config.yaml
n_layer: 10
d_model: 448
n_head: 7
n_kv_head: 7
head_dim: 64
d_mlp: 1792
vocab_size: 32000
activation: "tanh_gelu"
norm: "rmsnorm"
norm_place: "pre"
norm_eps: 1e-06
positions: "rope"
rope_base: 10000.0
rope_fraction: 1.0
qk_norm: false
attn_scale: 0.125
bias: "none"
tie_embeddings: true
parallel_block: false
extras: ["capped logits"]
init: "uniform"
init_std_qkv: 0.0267
init_std_o: 0.00596
init_std_up: 0.0267
init_std_down: 0.00298
optimizer: "soap_variant"
lr: 0.00311
lr_mult_qkv: 0.4
lr_mult_o: 1.22
beta1: 0.95
beta2: 0.99
lr_head: 0.00898
warmup_steps: 200
schedule: "cos"
final_lr_fraction: 0.03
batch_tokens: 131072
seq_len: 1024
doc_mask: false
train_tokens: 414200000
steps: 3161
dataset: "wikipedia_en"
Each number is 500 + 25 x the weight over the matrix's rms, rounded and kept within 0 to 999. Layers, rows and columns count from 0. Numbers have three digits each.

# layer 3 MLP down (transposed), 1792x448, rms 0.0598, rows 355-376, columns 128-191
537477518482479503484494513515487493525468481516468501529497487482513505500480483525557502528539517460467519475524481495542518508517483486453488471480460541548499467500516519526469547486475460
560454481532486514539523495442441491501498542475518540465576503489494528513534488522493532490446481540519522535510520483509477523444512493454498484521514456459496536497503509528505504501449502
523485488491463485481521509500491566474506449512491537512440494515499528553486547517514515516478529510547471495503518486499496522528489504508533494510541483546472514491523498506506488558489458
526477534515514507479472501493493532503479457507446545514525496518511483501508549502481464478530478486493476480526467438487442497488497528517491504497462514503530488527542500486499518464533489
509492559523465433492527502494518462515510513525503520513533459520525491507518507456489493498484475552486537489517528547486486495532476557522506494486483546526444525469526479564493490520468480
474531464511511538550471485476488481505538517487450491502534501515470498497545473529511509516497518442530502494494523525457507488480528467519491498522497530501499505502501483478482488529474503
499520508502468513478484528486480473493493485469482477484492538501484488473500519501505477514471483469491500473474495476521534494511531488525504469509499479516471512481490487492540493542510495
472501487498466518489498506506478495559477488517431501487511476546547431503514493503518477489507527502474474534511470514485500514470467485544437499490489502494551502497451549494449498512508471
480471460512508525488557450498499457556512492478502502526518515502474481463461487479522471534546519483479467467471450511493496510525511504516468511523516467494533484480528557461512495485514514
523501528472464520521505494505516513468517502498464505481529518479493498469506542541443554502504463516512515458532522470535529505526521524497516480457533457481547495479500510460517491501468535
480499532528490483511528488515482501537516538488483543524550484480493518475499499521504497498477449480468512533523502461472479522487491447459476501531499490503473492483499502508482475494493465
482521477500523497521517519504484491496500472505498554490485497517480509518482541466540510471502538537527497458510492478502474468521521499472492495497504437510548543490486464492483480512496492
472528519539503522498543486516477482491488477532524476533558514518501532512484517540505493510489476521540480522494515487509485496511472525495500471484519505537510512491521537496508457513525472
491506487515484450493496507504459486474523472459484494496499523461499442531514529513454482523510508502533521509462521541521536513484494472509483526486470515509523508509515498521526484482500524
489482517496523522515466515521489508501501491462524464514514524492482489483491505497498472476488475456468515489505507480513485488526510542510500493536556515528527471522512491514481516518471484
485503481499492495514522523502515494479462517471488480530492436533538479527523513498469512502527488523495497500527527472491475531536449539441481509553488528526522492540548500536498504480514516
484488506499500521516490458526513503490468518523542503489491472489474522503494488453479531495496525526512548531446533443479488482459484469492453488501469483506512493518468515503530494494513507
501473521495485511520514516487515506532501470501505499499493487535483548518517471507488515494490504467487483525492478559486468467491483486486511522502518506508509487483527535546510481545509522
495477558532469536504547490493560487443485520497487524532523525456552467489526507473497519504512492448511485467490511506439542459524443491479479483491527499493503516495475516538505536474475471
505519503480439521481522507511484508507533541484521406470511517569490486507481467479495535444461475506449538467529523543501493476490468473464539490512516517479546494510501467524502494499481476
498483526473509500532499505509464495516512469530493480472484502498488514503508520521547494513513535502495495564501512506510477480496505475490511494484526478516486514501553497497537506462492473
479509459444496499497501516487471530510487530494507483458507498492513476519476436514502469476484541516455477505529506505501500527503499544491497523510508514515515486508493499494465495503530525
# layer 3 MLP up, 1792x448, rms 0.0709, rows 356-376, columns 128-191
510484451460511494478526467521499466488543507457471457483499517500486513519515495517525490497506522469524479476476512508543527533521491483453543550510513468497458504507512478497508515487511528
529455495501525473491478498455481489493490487506525487472482508478504515484488472463564474511541508520519481532459555496470509457516548476518494473532524500558480524501503477474544444492509537
504498488474501488473513506468509486487474459500500511541516530537511532485501520523513507512523510474491490519508521545527514497514525546446488494506496554540483464523528501484467522470531518
481502484504528499538500531493560524507503488498552513516481490521494500481512486529476493538492522486493493516491480507482503533455474480496479529520477532457520463484523463480475497471495488
500501497467497543499520480508510507499535484515512503452456460490494504481483455495464496446490538516467485546468498482544510520469518452470468518524502514519483544498467512545508494477539505
508413559472531498433481525464513510494459470533521510522491512534530510500529512504482505506498468542521468476484461459513480499481519493481465505481465479503498531508563510474471552459495513
486488560460478489492505545464487485525508515477496507515474525538494494488497496493523528502444518530501540512452500540482520514553512525487496489493520494543530519497489499536481487439523534
488546510540524522468501504552522538456475488574481507496500502475504489510530473456489511477490466510515499509464481489548492472529554464492474536483478530549508502525435484470497520504457533
458478506478526492518505515444535537506490507498518502507498539565512503486501455531551509520519467519496491505526532511502499467520497520502495538498523532512505509492445473493497551487503537
484495571485511480461485479514541447533494514491478489459464519491463472505512518529526508489480499516481532513553549548520499499509509564522496497505486500470540487496548467470514508475468502
521513489483536451509485535527496517477547552489474522524511487497525481526489464501458507482517530499492490485499497486510502479495517547518515479504483477507504476468473491525511487505473437
487493495474475510475455478484518467488485513562501461484529516535488479493488482469515490520530493499520464522513490510517496477492497506529461509470518573479494519495509479474496540498491489
505472502500493504472498500503504469524537506547507530489492490505513512468458483514483518523557506556450524462485527525518509536514492524492522535523504480485462489510540528479472496475520511
534528478516457474501526480468484493510438488528473518515523527537502483557482478514469456502489463530459493515488508495500503496497521523498495443486511467512514522517483523493527494513502495
463506484449512463470504562464482454514459478473499522505502514524460459505513515498472516513489514500531470488478447552539505499534520505527477478552491479529463459473511519494469520476498481
483515520489452510484473499493472529505508468507493479535493490491516513485457545516515536520515492511477504522483497498499482490489480565514484534520480533510539505495562443475480492506503463
496525486518465483498481492476502510509442523445499486560508508491476492461512528570462486490509511486496521451536525513520523505517480524545497482508482483499517534491470526501469507509449480
484522491431508489509509547463453537518471524561504504496452466495499493488566519474519529493510529515529498460445493522513450495425485530515485505513521466483534532512480490486524510503539453
514535550514469481493526534480518518522501541542478475449533492467538512525481492546495535480484498489470475488456452517452512482494517487496474525458510515519504523527499537435489459534528528
480502504499468495515469548476485518470563517550526497479524502497516490500500484472556510505475497540527501511483524538490454507515506518462532505479507540525548546508494497516511479517521487
484480516442536449502553480508498549479518489452512587485449530508489516489493467507480470523525489506476501514457502530466467495489475486492484468482448545511521460525510490499502518519512493